config.yaml
num_hidden_layers: 8
hidden_size: 512
num_attention_heads: 6
num_key_value_heads: 6
head_dim: 64
intermediate_size: 2048
vocab_size: 10931
hidden_act: "gelu"
norm: "layernorm"
norm_place: "pre"
norm_eps: 1e-06
positions: "alibi"
qk_norm: false
attn_scale: 0.125
bias: "all"
tie_word_embeddings: true
parallel_block: false
init: "normal"
init_std_qkv: 0.0286
init_std_o: 0.0356
init_std_up: 0.041
init_std_down: 0.041
optimizer: "muon_hyperball"
learning_rate: 0.00777
lr_mult_qkv: 0.4
beta1: 0.95
lr_head: 0.00438
max_grad_norm: 1.0
warmup_steps: 200
schedule: "wsd"
decay_fraction: 1.0
decay_shape: "linear"
final_lr_fraction: 0.0
batch_tokens: 32768
max_seq_len: 1024
doc_mask: false
train_tokens: 313000000
max_steps: 9553
dataset: "wikipedia_en"
Each number is 128 + 32 x the weight over its row's rms, rounded and kept within 0 to 255. Layers, rows and columns count from 0. Numbers have three digits each. The size before them is the row's rms in percent of the matrix's.

# up: layer 2 MLP up, 2048x512, rms 0.041, rows 235-287, columns 384-511
# down: layer 2 MLP down (transposed), 2048x512, rms 0.041, rows 235-286, columns 384-511
up235 095:168094132075064110131160162119152056131139116167140093170163156162146139094077097149158098100152118137116076092110141123135145124154114154176141109130094091115136085104163190158088115112110096132121144105090107084130123150064156114118132118172161102158160102127085133138118140109136121127151115141114082181141115101089125095120134142152094128149102122174097105128120167065127118123145
down235 093:184127165147151107092055128113104125069116136137143120178102112130165144143067165089159111117137087134124122188162056109133180104163137177147083123123147118179080146129145158118103081117084132077136148133118095089156167165107092179128120135106078108131131166139087105125146080162166121137116128110151064143122131158135113159127114138073194084182143190167158146126150161109111140119136
up236 104:086173135118087115159078122121189163140104100095089119151074116081129169143101116160132130131159100145168160152120218125128142107116105117154146208139129131133107120145151126097092124094121110141106101120168079137114116066075127122146143118092129086165087124123054155120128103134155156125154187195095122166116154194160132167154148137127130112071094077139126145115104186149131084123130
down236 106:092138122097122197133086085118109134101122154075152144136132131049119147102133112122099077136131091112090160121107118107136091163163126154103117108076160175077154132152100142112122127087108156120094094177103138113178114109095094095114202144099065086117122105141176167166117150134125134153109184111110194158125171200082130122098117112146164142086190109133120173067122145069133068143094
up237 101:110139093123116106116091142132138088126118157105172080103112079153107151172094184053124126101106145121100134144142147111123169126075097127111124180156121141122156113097171105075071141144083145127044148148146165104183140124082172143117115146160207165153094111163127161100131136171115144103073096100126163122138122108121152148141127164124145122111123134107061076072112155165129111135104
down237 103:149078162107167151085087102133135113082133195112146132147110061104189146152135152154121077129098143130085200163145111081138169160130125087147104137090106123136101158096164120097061078135160179060177123104098179071119161102141099162160094100141169108125128133190149086118092115139094041129136100090091180098118142138196146121078153163114150137160122091137097160055194151134121112134125
up238 113:131160154089093147091083100100169122127094173092102154148112129098130050167098143148113146156094102080116075096087148095154126128135096121099116103123127151084118134111151129122146131124125065123135137151139182089165098161120093120107167182094109054138125142201141134141202130095125057119174026157116087089136105137113093132124176128123123134086156115149096144186114137107079122119069
down238 112:136101173091116143127099170123077132137131178095114151146118106114108103193081116174109085152131150055141112099130122053188094121165125081085097098185129166127122097127117105142113146131163102134129120134138071152106070089138134131137111100098161087132105192127151114130139148131097133109114123191119122166167115088135066115123111211076101128103175081125130130166127066132100123169142
up239 096:125113103180121093120133180128172130157073134148157143114103136130181158106104172093095154125116148143199063117163103091092155046158110093100117117138154155193150080094156128126131100101087157129091191107133132151156075099157126144138085120129162145150126116169143112203190097127121084097175131159135132209070102123172135151070165126154103106084125152182095095061134046145122058167110
down239 092:138144206152175150161117176101121079109136140099155114115112110110123076124102155100161144138125159144142196036113138102119076131153124050141144114129168139155114127111102064162195105136179125128088177161166101115063140139152142091105136130127165153142124106091130162103102122104141124098142117084111109096085158125098118148137087168102080099097177077073079101146138124176086085075119
up240 093:114114166090169147146106076121181139134145141081086118137138087142154116098120100153123148140164077144158110109157108138097164106128142117147143096098126122087180198139122064150148079120159114142097084149130087116093171149141095102119091146126107090097093114163160146159144172112141161102118171116176113163114160143132123107148131190194101126121100106096136115192153124150109129150147
down240 089:126155161112130132082140156118167084105081065160169148103181164086154163155110065094128105116090088118188116111193092112157133161120182157104131126091175143093156131107142127114156108137107137107162107135063194168063154126168109080107106125131114176158128100099130077156128127119174123099119128156103153141104176100125108115186142125088117167130151152080145102112139124112094088148156
up241 093:128166134098116154187084156130156136160070121139188127156110134171109093132136097142120080142134124133111148117140176090108128133172107151135126162170165094145185142149114121146110144129143102144120091114160157154122146109160117126149081102082098158075174055098164217134163206170167103089083127183064170114128139132146128079114157149110153145089143125138147123166110155196085121188117
down241 092:109100108129163076088179095122097131126117115109123132096121136163112136155146131107135143119103107124085121127150145176146113104164166128135162086123170168181132098120179125106128153107100155120174137092150151180106155173098139138109165112142109160148096172119072037153058131127125165121141129081201127132155154152141116173176152119062105134189072092155099130066130154162102168079086
up242 112:159164132108095153112185146114133209134094135144112130106135138118145134109195106128156081190148042082139119102123116071121153128109136127154146181115088149118159127069206157026121089118118134107086137132059110183083182162160130136160165112056146129091115127111099190126007134081111143109091106092064123140147164163090173107157057147164108153070087103105191121170135110135148090134075
down242 107:150095125112128118096105149213119160156115140148182155116205152141144108145196148056143091135128148119115110145167039115130150153082192159077107087137119135194092124116114126139130172117163173068089100141159104119135168156111077196165134123082201127140091106169139120173167092125126094075119130098132164172159129091107203117145105063115146097126083096082128142156104132124101141160087
up243 098:165086108092137102115082107119130137142177123175106185068185105170109123084181155127098101125077118046103120110108176124092108121142141157169130153157208151122161097166079105133137127117154135132140110080068105164137079121173156073132167150156114147093104112131143163141115144151137174180085124131161180146175045118174212106142141085069125106123167123130102115128147170099083156150147
down243 103:183136129121072111115141101112157142139171089127122114154106194142211160102166155108173144182167135120167110135179201158132118153118044147137199190166154114096103107157109096137159152099201090144074090087111131162095130110129120144097121149125123156150097147126138142189134145085159087171107113153103171118104121118132099171124132066112139131068168147119129124116118177166130196103185
up244 098:111134087078110156165107095060134118179141166088111200129059118062140154113077117172113151091118070141149129171157186083069145144110181174148201185120142167145151146104085120105129122129108133195141120079082122084136101112113157114128142051068134080081090125146141167165139196124167078144142188112103103190088066108152132113114074178135147097108124173167184135159158145135068102140157
down244 102:099105134118145106125124111149159104159115138100107113202097162142079097183138082164107107126064170132101060155074163124158063164114153212142118103100156104132113126119126121070134141119101118134116103089069145131170104152147128058081138151126154153130185102171097082104105086082141103103176109138133120066097120075128126168100141187120197116141050136144140077146138088102210215111110
up245 108:151122167116165126125122105186161202148099169075124180112090157138138152174163063110140097104128184121095106179098124117174163083169079125154190078116153156117175092144108132107084164135040159059109141073115167103069147105141157127117137142157114099105187108173164112060088104084129126163126090157210078073146145137159118177085067104132196115128039155107097159134145106100087112159088
down245 102:150055101117184155125167146141111174133178141090074167100100119135047089134134103135132151137091103077123092119112115128150184123152117097147132112100127136095169133177089156123094078105041100075178068066168132137039093177103096184093158178125072142084126174121134148101148096143151113181096126209099073103111125112111131099146125117173184085085125157132111127174163125116129118138115
up246 099:168121119108171186154120117170072085162088126082105157122123138111144168164079091138088161151126113106129142154068147164122168089095147160161160120115081124081139171075155068156091125157134162105154187163122131154182086141119128112103220155098117078110152105111059109089092159127155174149151072172151161136143102118122118166114090107129153129161091085172102102188125172115108130114116
down246 107:155097169148042138111092127092147172150166076090088151143086093134056124144109076088120102088087119123174092110083165141111142087145139137128110153090113170088160216127096116152078101111111140128085184174146150130147138109130150142076157157165131150100133159123104181038165085126097196082141110132132146093118152107134105166120174048074134123190129068093153174140137143106152172119145
up247 097:180149166111164092125120104069145118184126144128147116180128143213082108101131114044137143164063108094162124085139080159148190107192148120056129096135137171070148127091091119101129180079156206127171158157148107148161121193115177160096120134097085124087135116130101132093173145118110152105078116161159109101178116161052066175115146116111147091122153155097084140150134109111072146144132
down247 096:103100179102117050141142125150122154100124129129144160156107155123124189066129130160217077169166151168074085154188136140116119101150078113131066179187151114166149154118131094089104125111145105190156132145125103178138117119110118164125140155122122165123109135092080187098098115177056121122115128165202144108180139124152070144133123138044124126150103121137102082142119139134078145091149
up248 120:098146165078176078166189142182133142157145124086092096168149140197187126140097147107038196090138132087161124150016130114103151141106092154116135058112104094121090142121151133137076078097144080153184058137123137096190138164142148166140127057078141083123112123132118078099090127120181118128103128112103125135162127093082061147149148079114131168146120074110131141094188169069120105064127
down248 114:100138156140096103080149177124165139123123126101073186132164070156130180121092124125109048163109090164108128114045185086106142142105085153092112130125127068147154167176078101113133141164140086180137124116120144147133162105112082160111137139078165115096156165100153128186138092122168095182086146096081159136161123146097144139124194117154105156103116138093152131200153171121148185123137
up249 096:153147148153137142128142100180132103100153120167108143086135161082156085078131173174146128110139087156168107144111098118148164109147113128119215161106081157142110137136160088180117124083090093073131112096066113143101157102085105102136108115112048117122094155134096082112111108104057131109110215185110153126114140127109167106095110161085232112117177141103079151110136083097149169092069
down249 093:158153168142118139120201126088129123144085108143108136129037132133150148117131093158093115107079124096115150102094176142098091151139153129117064170149141138101150127146135122117120058154138107121100114070142081122136125138121155088135144105123133167133178148136183138122211158116120130082119158177094122106080093161135198176152110173081087128109106105112127100184117122148123160147102
up250 097:141117174096123144156166178136121167101191156143151094152141165120097128152081093128113126068109100116142224095041171123162147092130145146111141176121167068081119090097143165114124100130102123100197164105125089106089101123064129127100134084106116126056066133136107121111087153201087131154143119075113159085148128116185099056097165159117152163111146131131108176154117162155097122175109
down250 105:110153087147157083151113185151102130103131098103192163143196135125116107068109154112098129115140123158198163106110107131164120156114133138143135156125090095142151076098102135127099172111101145111137087162171091160120149116200066151148136105079164149083131131074143124109169149097110153115080133141133124115033165151122083097100113085116136101185100167077096065159110183123152167166151
up251 088:124133102123121117185089164118088129153127133135132138132157069124169152101129148113152130135141156112117112152157107174115171121124139212159128137116125126162055089156144123125144137147160080113097106140128045096119164116093089129121114100112111125064069141088142177127049199105168116116138165148129130161126116132124133101114101091075112149158125173115137118102155135088147141140121
down251 090:168120115087157130099121121139145102092184135132133164066089112124157109125138113128097122100154143105134145089138093132098123110152130129148067122135164107110122144132135112132154084154118132151105121163110167085111098111137109127158186101072075183117157036105131144132098123171103138119109122123096126108149150078144098087163158068084162134100173183193168152106097210088151098138141
up252 102:119151127125148188181152171161155142140145133128116176138178142094105119129103082129133140067150137222112139133092132133113075141211178120090129117144105086125118148112121166157130094118096137094145086114164096080150086081143164164158140113138126135156199136057132102133146117172096116161120109137032099141103140142118135120084155153076144134182122099188127126177109082061108151158066
down252 102:074103134088113091056109131144110162127149114144131158138123099085087147136105153071162071138095159164144097153141107142058128129154153090143175121136095149108059127137088196151134134125182125104107113158168096142081093161120149064142119152114158123047147131158118123183138185170100086149079103169180054148118119098114132175090137101128129115111122121141168175117092153095107131112127
up253 095:129162134158160092124154195159136096042129126104118139189102107148076168127158115110102141076040120114129138125128136101113150144095166109132153124115164170068119110120127104107135063149119063140048169094168060132136139145133099094124116144170110128196148168111112156198080134090138103135146173159150093143163089122139102141169146089130094042159094125176127071189130110110185152166162
down253 094:112048114136158157072150166117097176108146127062096067168130088147078183157155145123067077133121122171153134151063091130095188136144120119148127114116075126124117194167155154114136133177104097126084079171184112150093116135110096065121106165158161104114101149114194132121060156048185157130163140162158131097160095120122123121116103192147151177065103181134138095142125147127143109103171
up254 097:119152112099168086103115124081092093119132150136130130146081156099114112113151149126093119179115146109101108147113101157143104162135095165102116150110136129167091167139150092155145144136106136103113177125068102108124160082079129159152143182053174128168142111112088140111111132199151143152083100105140126139089193133139129085202046165119107201159107102114098114195114110118172113142082
down254 095:154085159198155137138118096126120124116126082137120116118119122101078138143141089099140134119122131158148158086108103085121163170091155074155142179141111170167133127086113073148137163121111137132214108160142088103142143145066126078124185184150141129144149088164120165133166083070131115081091095124133143159112114123138103180134130185098114132073165146123134160157155143066091137166148
up255 091:152127114172176050106142141202141170111197117182125130107157151183080141110184174187115104115143073074181147165095159143137098165148132120125177123136125112139145126182156144186133130137169103165086142132141107196135112114179083106069195095082110139092139132105085088145093130112171130107141173086128066128129119156115135142111159158152150111113154132149132136129146146134145070115117
down255 098:130053141131113134098116194146140150084171161137148145133175150070146087105137099112167085160195091157126185129026096052125134157156122088180107124105126120087164110138179079073164125165165148166134096128116117111156109083124184142146144123165140173161112187135113144048129159113083108056098134081138165119133121111058102118120079139115105148150137097093071156107109170158150122103130
up256 115:143146145099199154116070112147147059147180109118155177108078130072136110175109107158132148106146087114121128136088148170138224157177108178162138135141114105084155069066097119093122123130117122144084162091089108133148131116134062128084146091141124146097150164162114126143085171190137102107147095153131155139168108133135159116096143101105125200122082147120084125165122183108159051139142
down256 116:119147074134154156059147155075102148135124131073074161115070168120107152118154076120137127086117071089144134101126082134130083056127126112121125095145083190097157111149094131113103159142085145166130146206197055151130165158125147027152122069121089136138111172119150093172131089162141171151165134146098171146081131135129154087126107135141075063143165157161218128150132163144119177109143
up257 099:147145154144183103114129117064107200165092165182169087167069230118117122058133130142152138134132140117133129198110152102166111155158159077154124146109074149125129082108137172133097075107154116100087117088097149138146136067094181086128103171106118137132188068182132104109182138104125072152072118122074057163121152173082169077122166129113095185109211102125105113120142154131082178125126
down257 110:162120104116082088180093115077201081012101129170166091124081169117103112153145159086113056184146097132155110120161091084100096100072116138183098109150150126148126141102126063104174122136055119125105147160122085181154103071113185101126129106078145134123134110142102187170111094153081141137135110117065143161129070115115083120143092129133126155117137152084102175143060162098102125092141
up258 107:132165102149120068080101117136127183090120115165212141126148121127116141143031074067144118119091162115136124116093090074133133100067143116093121156112169190117113165162133123086180164151189154123151083139094124067122088145157149163141082124053163069119171140143162144109099156131067160103069111119132126157102163172127116161121159074080101176064161171095098122157176161146144126142153
down258 109:146123120159120120095121066076102144242169107171130123120082179077088133171147148116138156159119084150067142124180145134106120141074115107105116082130189158086194153072166155153139150098126088088177110161148125131198150156155116165084161166070106123141141117125152109121126140166120141066099141159079133114093131146133183155104127178142125162101102178129110136096136126172148107132106
up259 101:165117138157079127115093078179131157092193138124108109156151116082148159096089154162096160141110155129148100110127124083130069090110134137117098153152124158076190169102056138111119132129110128088129093146089137100133068141106140142137120154138119108135181102180162153128101119157067152117145145202120110131132078117110207091162099085184082117094121123058106120174126111163110178111117
down259 096:081183117192191146125140128087103106159187114050138090130178106081117087098175141135124156193159169061099153092112112114171177094141121164122124135118171176147116073177080115078110087114115113119156109145101141164118135069174108087145070079092164111101183178145138159132160126209091108149108143150111197153188097121143102119104142116145104133086110117149190112173131207148149074145080
up260 102:114116132128170108157098108137122157109093137106089153195110111189140131159156159100145169172132097089157086143091177116127091109098171147130097138112089105123115160108145133120175162074069087127100144115115156070206141104063138106099104091126142114114193131089109096064097160181124118073129115136118092207137128112189119157104116161151156160093158217132100100095094143158146122162075
down260 102:067100154113159174148156131096074179102139140107129206073081131105118168100114127112075113062152154069065089112114119097138177069132083108097110146174168145108105169163089119123117150187122126136097167139128100139144140155118153095141149154129126196118106145156126121150129185130144143140174114112138196164091155128118041139141148154192163134112173176140119151186063142120145094071119
up261 104:134138127117147086113130102095153100146120091140136111177136141149085163110094132100092110218092105132151095140095108171130143142142179130081153147136166179154103122043096152137099147163103102157153155151092177086151194126114170093122174109099111102137193175106174107104101128129103111194158150185165140117098115172126067120139167159115083211107142151158160154179154133090131172131109
down261 103:127102127135103121111183136089152175181135072165135136124095071159122151097114127163094130196103096120049100132164112065160162102142155087143183126107139107060169133077150175067158154117107087169144105062191097149087172138126101152111139147123135115114158154149092172153116091129154122154129056104155103104116125144159147148133118103146062145122136047095143179198139160110088136104100
up262 078:141180169121134141083194097136117112077182145147138117076126150169089079136165091106128131091091127084168152132102162155124105104066175120145169177178129081143165152096091133191091151094130118103170135140093093057135111090112116068145097122115096076130089145115131142182139132108119099164132125114093096134129211092144159145168134110111101129127121102161111097133095151147126109126129
down262 078:181120093173116118170147144137099111101149118074082144104140116126080139142104148149121145117163167120139151078129138108167172186111125094064075093152159091112127125185146112046126089108106085133145115164164158208077062128109100113110125137137148150100102087063123125136190127127136133079177168110104112120133079099105069149141091138113107065140096108111073159111061178082145182161128
up263 105:136255152131085182133148191113141110099117121106139101079144171118204099111096189127148143047104179161127138107088117135114158119141151111070151112141124116165128125159133169111074054065115199093105170105147124125056139094124117161147116064101094113092136150105131167132131143116120123066126115159065151130137097089142141118138088107184157173148069096170176075063107059126143070163127
down263 107:114116132159108132106123106128117089125139142171107156163109132099188154156152087117060109191116045128193107146111111129125124150113204122091100154089182089158087069158100078076130119150163109121124101111179194127152151139146169159130101157116148171136178059125143137127105122105168111194118137126117136069121092127118107156169126113131133137130125114052124132127123153116102075099085
up264 098:170148142169184183093113174112110172114134168086100159116095146086111183123158166095159132115195089104103141160229097161144189101163128145194143182082108095107136129064097122114136166162122113097179125115159114102157118078108157119140158172155116136140142127149098085063087180170134204141105089178171104173151090150175074137134156177114172124139133078134093139140107136180174139110135
down264 102:157141164167116153163164116183125092152119125119116176152110107147107077176145072148094165164119181100184101106121161172064122118179143035087111130110116076137151113146181104067141168112125146117131147131105137149107103103187121137112085125096123150076142162173113160156144166163104093142095144066165168146087124104100158172146183123151160131112132065150152111159163126137104163078102
up265 094:164141163131106168090152187150158103078089108168112064177128165120137171140105135128152108054057078111173159118174158098142073158132197152102146112102160139169209069091094098165137086124101112133130107156152160090104218117202132138142111161100064183138110102143096145170101120158107171171111170139148112178066141125141101170110132092107094133103135153153087123089114091127075191150170
down265 092:088100101126146126119096050169082122156195117123118129119123189090155090111101171096143137122132128105134087128139074139152088118210134154126128177151154112120126104152167078131146120156144074108061128159078125118094109135114120129081145063194180137139067147161118068069088053109111162131182098139099100175127134150153108143157140095148098111165167112157108115179151146130096113153080
up266 101:143096088188111138098117147130116129125121175143088147175112090168130166179109103176114110070192196129078167151086113147158104151168057118128146126127081162129135078125084149143109077074134093112132149106124131121127115116143081209134070096145100138147109101073101116127153159120128152167146074128123200165075122127134124138115154106174121163140079093103125098132139106124123073163093
down266 105:128167113120140203087168138135144143159161144133111154126137119082122130073155082066107100145169126155062081147115119175143126186131098125074084136131145112140112144156193150151144117103111144080123134121166068109142055098146070132110170149083129118184098189093163139118164088181126152122112099146128153093099125096159178101148108159204122111125153106145105114143138167179078140164196
up267 094:094097157116184175172060158165152154157106081147157117106157155189135101174119130132112103212130046084194116120174110090130060141073086074124102191128130134070058138113125144159152115154086103077147166150140147132167091083135158218112151107172112092142124083118154081118139130184171124120088106171119119088153186154140139132118104199158135115108106097119085223124140143137143085111091
down267 093:118096125141128148153127133108137105088175217140093084105128193155094090113116104139142127154147115114173136076134161090170127148180093058130153050130088167123174074128112083128103122087186142051040148122169103108137133086119226165095129104162138088104089093137152135096135154096152145140110120120117125130137125131126098167110101107134096143121138180155164128169134104166176129113151
up268 089:173130191147109071124142145112157167159167107105070110088097068175199165185148107141121123100180150079098074077151136104166131099181133086152182119171086195155200104091114133142111148073122112158130154153098125141114168117202115129140155084124110187141125119093201102145152144158119196164126091160141088100110145100105151147113120121180173048122143198114132142174153120138159135115075
down268 095:091102128184108127215112142126137104164107134136145172162073072115176066160054101195166164142112116173061078152130099132168141119074143142157128146122093102131158122106131120132104181127160139133070093137129149154147168163151137161144037158107158138121151135112124107107089043132108193131182136173155112146107142189171105144100151134183081143111115137137121166093111127130081125069128
up269 099:131153166126051134114081139123033136112108161137098151136158199104112151073072168096219133137150116131103127075185109102135138165147104122120105141123173118114103154161149141149169109126102165135167175136107139079141113126066128147144082113161127133133176115102149101137170125096170143189127069090042099117167168073142129136146114078101128145158106129107121087156162187147105105107080
down269 102:036121163114042112138113096122117132102155151140029129128161184122140118154148124150119160116158167107097105129179141115126155186163138150090110117152161083116065089076152137083121121110081090163087152172133058128108113168121091137144112130113171137154156193138150105144131104189129088111114146083090135120130104175108150106152077162136188096139123159140147067112106117203083045108156
up270 104:084160179152060076145154124115103195088152118066108163130166078127150115113126118132112068069139128184066131167123173123102136169119129104154128120137108154157176099160134151143105123106121069102120100111162119073184127111087159140182063130139055112120072131071037112162133092160065084173163128083133120097108155137133165152192123108133139149128082104147099089106126081115106120155122
down270 106:114089180138089171109125126093061087153074158194121116112084092100154130103110163104157100069160154100145117217134160110114147187131125078072153150148134125118087089128172057105125067131116159081119111161203086144106110150150126106070120172103112169125114119054122132162162133130125152074079163124113112213119107095137125097097084143122103099088139133132123127138102124090104163178082
up271 099:136109143175149138138116111131162152109132117088128134098148139117055178168163080114085139150078102089084143156151144192190060131123123126162101175080048108168144125084123152138091119136112104122181093078125124136096090142119086109093088130136135077140167176133110151124134141115078108144121177057126095179042123136192175121120142179153139089067078133086142141155136166057124085165096
down271 100:091099135083155122180123211116089116029096121151125091102087117201095104074104111108135088105144138135148131076065122113125146112169123080112135148086120229134109116174136133109057134152062140129158086129178199149098103119181164121156120102138140125114125072159113041142168113116127084048161163159145134099114122120144094080142116147117159114104111113064137118127137101147065156124142
up272 091:150092157126127143148111147088181193099134167118142098150213096143098164138115122136067069112082132169157173111061100084117149128132145177126096103147099157126132109112128103117096129180172139115118171103077140117092165167106087124102169142122116177112133108130132121102130215180053164167151132055106138121205131140110115168135122093141190033125117104113083130189148109118120090153100
down272 092:179154136151051155091166146163145114137102127142102123086116140112114151100056164103138159173115099142084146166170141084114118149096168154111150221180123103155083107087145110108128115205131146165115091158124102135160139150145119096129175188148091106134117142168149131066111190153212075079148145102177109145233116070121106154151132118139160136113126134195131124107104139087174168137155
up273 101:149091150141122172137174141102135120156097149090193131147142131130114103173134141076099136142082087094162150092138155094089219167163180171133172126145163133080166084158121213057153098113155134150085077125110140143104140061140072110185141150100097128212148115097148144111081172158140102106088157139142096125142119088087130110099105111095132117126122144070143080127120100131150110166182
down273 097:102084147122053168103073098135190138117117140101000136138117141086161116097142073055092172164083113142122175100171126095126126130129101096081187160112106145116130165132106120165157178144142137155119055155114141102230100115113125063123123120130113150141166123127090087163121128071099183141076176130182137088203149153179097119119174113199137151171133131151119078237145095118102135096105
up274 094:160212118191130067206142111145172163123123113083146135153133055109111047104092130131158117105096076134127143096107128119127084084123113148149095152111110141101103177116116208103077142166059156112112113131138174108124136097088082139180115073093126066100139078087147150072140072138203144111160112147099130131122125144144201140076137188105176117104137175139155123138154075146124083095155
down274 087:095039123049100182034109135148136146083119211161136110126171147106155154125185153099164097174172150099129134122115131177126155184168107104073165115153133119140104132108102119186121085167177134101140121114060048138164111136172126161107153122156123140138101119134091115093079150162147109153185153093176074137160127144123093110148104125144071116146141112146141169130118153129104187183149
up275 091:142170081096074145152164135115136111137127134143155212078132146127175142117139131189107156175148168168101100184151119171173150108160140124106205135112099100115161156129142109182126129151124138057152158120109169183137134117162042153170053152103137153109124130145086131080088149126144092074169117159079095115051097162135160144085175149186107126096145109083114114136082116131140086046147
down275 104:138114126150114128039117116169166083227122108145067056111158115120103055166179187123161137100135185140149113133157089130148119118220165091178149175160163094110101135091099181142117137124122103121112114145167135152123089126107136098115114123185086121119071155123095140099181149126151110096065123133149172093154062090150177060128134142086151132099141136127161125146136147110152133076153
up276 116:064175104161164083135099138191153126101141135062094160109138108106175109130096057099110120107109130086075102108144141134130127153090094094070119144152090135100122142104136140159123081183159053141165154102107111068146108151128169114125128109125139145116153099174151117137168166143169111132135068147122096099159145097160147143141135134095085127112120177158117103112203148000146088097186
down276 107:090150137102075110123163136147150118140135102151110076174127123168105097139108173073130142131158199141141132087074128079119046121123114087085101164151135131130155084158112061088055142143137101165157080174062124094110167108173135118079099130117102129115131169066128092161116130120062138174061107156113123122146167190105089168085131150164084154189165186111156159095112148122136180134182
up277 096:097144105096071120096150141101145117100092213101112114164121137186111107186122139111146146090150094075157090142116148156107145089112136151129141154111152140166152092074112136107106170137088122102078139192181138134113126165103141182110102092084081134118158136123148089123093144109109117047137095173121094175106131155142094174121103136102132176094131061087090138125180138088133164195133
down277 087:147089136106072072143120128153067119108124113152153128110136072117048119169170125081128151076159132071111103191081147149133106119134162134159105124124157131207140218074110155150131128095094153095195113099125172119100100161046185147117132116129133100199086118074145108112121113127147146103141090122069088136096209123127165098128102145161133087176150172125162162130159151133118098140161
up278 093:203107131086136077064128093151155125131147074142054162145139132076114154142142076096104118043111119084120113115124173161136078141102141184115175142121130135112130094167128109128119197096194128093140143156143147146151131059142090102147018198165150102140132065204144146139085110206134162130107123119095122167134122160136147135147125121132088099114153128095073117152122157133171154138146
down278 095:137099104109125102105098136167121155116160101194127111107148141107137082191107169110102119166162122114126093125125122155151180127166164109139176134134135127170202217136201137114070174085143075134118072103103110120097117191105096163128127094099146140123101142101152141186087145136107072122152060113132170136092117117179104147176111098090094165133197111150134075105068132151118143158104
up279 091:060159090118114144163125162098150156120070140182094114117144121127179113104114103130182115080154144113184116119112140129096149129126103095142062189102185097132097175098139167163117150156097113154152194181123186079065143158104125123106084083141154133129132150155063149106096104191144128151176111111060138104096133087130107105093138148109136140132127142138153144150161114111197147156148
down279 091:062098081104173137114091163086162134113120104158085125097123145162178076141115176141118191161171084114155121136125091097106139108138162123095130150136123161073208155088131071173125095088074132141126127131161116122152139105139111103126107066129124127101109131076057056212155114169111165167090097112122098175146090127171174109138105126137154105148192167072113080124166082147103145193031
up280 102:103097095151127148106152127180153139127093163089138126180136182139162096117136182088138102099068123115194080134104127150161141161137138140101135120151117121108087190101082182152099116103134137192134097117183096162071168165106137129084120108161114111110125103124138142075116142100141119169199095164197143140128158110062134117161153151173131124205101141122124114123085177155125144163113
down280 097:113135200135082136217092129121119127122129078116120120143095115073139092090106076150158092171143076136149156106178125153157116136157105110134093134129160123139102139162104128126145126101112174129128114110092110161102064083170120199109160167106088129111119120103050107122112162127149142138179133113116118125191126132136174133103109024139130116133125053086184137112182120154100123116140
up281 084:129162124166068134171175119096107190145133132148072138107164095121103120183110220145189071109124162111111099114119126141133136133130135119085182174151099107083073136176165137175121145124113155159109157043077172148178086148128111108135108151100091083084133077144104116125099126126146115155121152118093095123133147096131129136166128149103085163135163112115126138136115087127139186148118
down281 085:150087131108149138085177123109136045148113176116128167155132110108110088179099213111164182122141108139143222098143159132070099176125164130147122113122168081146159163121158118143102163063111151147127142157135080102128123124156084085198151160148107097165135082072169123137120119086130124131122095137150139126138130121098133097132140115156155101144142203137126152119085134164136092143049
up282 107:133184050101163099119101110150107161161136108139095093162157134079101118140098112134108192124151114152129069078106159130230135079085094108121035148131096118039111127073169120069131098137123157152110104118104110130128145112106116146104105102099165100124137108122083157140081168146143177107072112147139154099144089136111126086097117163164118144120161162115129141122118201144074139140136
down282 107:124141131136147185121138137143136088167170100133125107117140100129098128133107126130179122096135147112104193115081132132094129125092138110125134134103107074144146168110109131156154094072173129115097126125152145124119158140199175044128144157110141166124138094058141155170190130139144143132185131166114079157135119135126140170118106107134081069175190199163112190057116080159169119152142
up283 099:089146152094168095134138163120134131136122072133088142139084110143160189098123164159164119170125149097148143176129096056112139084113100156154159117104169111138060136165133155132153169150140115142150136167090125076122168147126164134078150166135130080118092102112154091128104076094186153162110147157158182077086063116076151154101131117120137127088157123175125114123085124092153190052121
down283 096:132164102166158128089122137193102111119096120105190117143134093122122143142102110045083105157110090142072160112123106152134126117169167106139144116177091124107114131124078085135146129094137100108143060184097109150135113107167115093177093132149150148109136185142135129155104185155110105086096101163171166130162196143170104110069133123080153133137134133093124076083154115188122161138148
up284 109:143162112097127088171109131153174143132110116114047102128180128105068113138115158140068171101126189166165094124136081123094098141136085146120072071081128183182178126160140126139146129127107097084094060133111130129148103169094155138090155154213132179141119119087138112148149118140147096105147100140137093182080147107132105103112076113145145107108105152138118090117149117158124086124133
down284 101:150115115114163103083071099085107161078050128119078121062129106171065159107115139161113129126062080130132153102161136178135147111100076108118123113113113099172124108101087172166056123161095119148154147097140098123133077162132149147083171122149135075141110097148125164173171109088127107104110099107131169184133081093124145065040120164121154110154038154173107138114092166125141139128121
up285 093:125170118150164111125141143150118127160137146125130103143168117089124147128148087111134095133163096076176125112182138149090102182040146092060183111103150069156101118167107156169123119115167085185084154112122078154108093144129172145155156182099160132172094151108125161150132081106135105115130112097101116138129108157133133157158158174142123119079180160097156123129113103138101144162095
down285 092:174105153154098061096107195139117122135092121124161110118100090141111150111141121127147138127139132142111182127104067219148088046140175086091116165175105131123129057159104157152082129133127136196162092071108123091116140162107100171084065046143099143116099099140176110157147133151105151175160104139128139168165051156134135066134073099082133176124188160165159103144136151129086161116168
up286 084:144134085093143175120196111078141099159109136154132121123084163144111094102197100132097165098166139101149180128106115117121150087093165127115110149107093101190116117148159089136197080118093095135161156096179146139148118138131196158106175151091092112090129135037091109126142149075124174172199138123176129162120139120095098156131156147147142178118089146120101119148157129135087128120063
down286 092:160103217128107103093132087148158072123154170094126157110154073145126108137162143123134150104188119151177130151094105142148102096144124095128171078154066129155143206088135163142153152135102090174141147158126126161116128134158109123123109127107139085108104153139108107080170081146134121105090101144122136091135093098156109184062101151102177131112128143127101112081062134094171125144152
up287 100:138211142069192159165108129107142168159121166135099110141163169184100148049108093087155113150127102105127109128117147084096139138098143149136108092129136101139133149179153125086105093136146144172146113110157099139119175151129069133123105162110117121110125149142188091139051156096134078162110099120131128059119168127155167121055068135163108146141105125158121129153066109081124165120130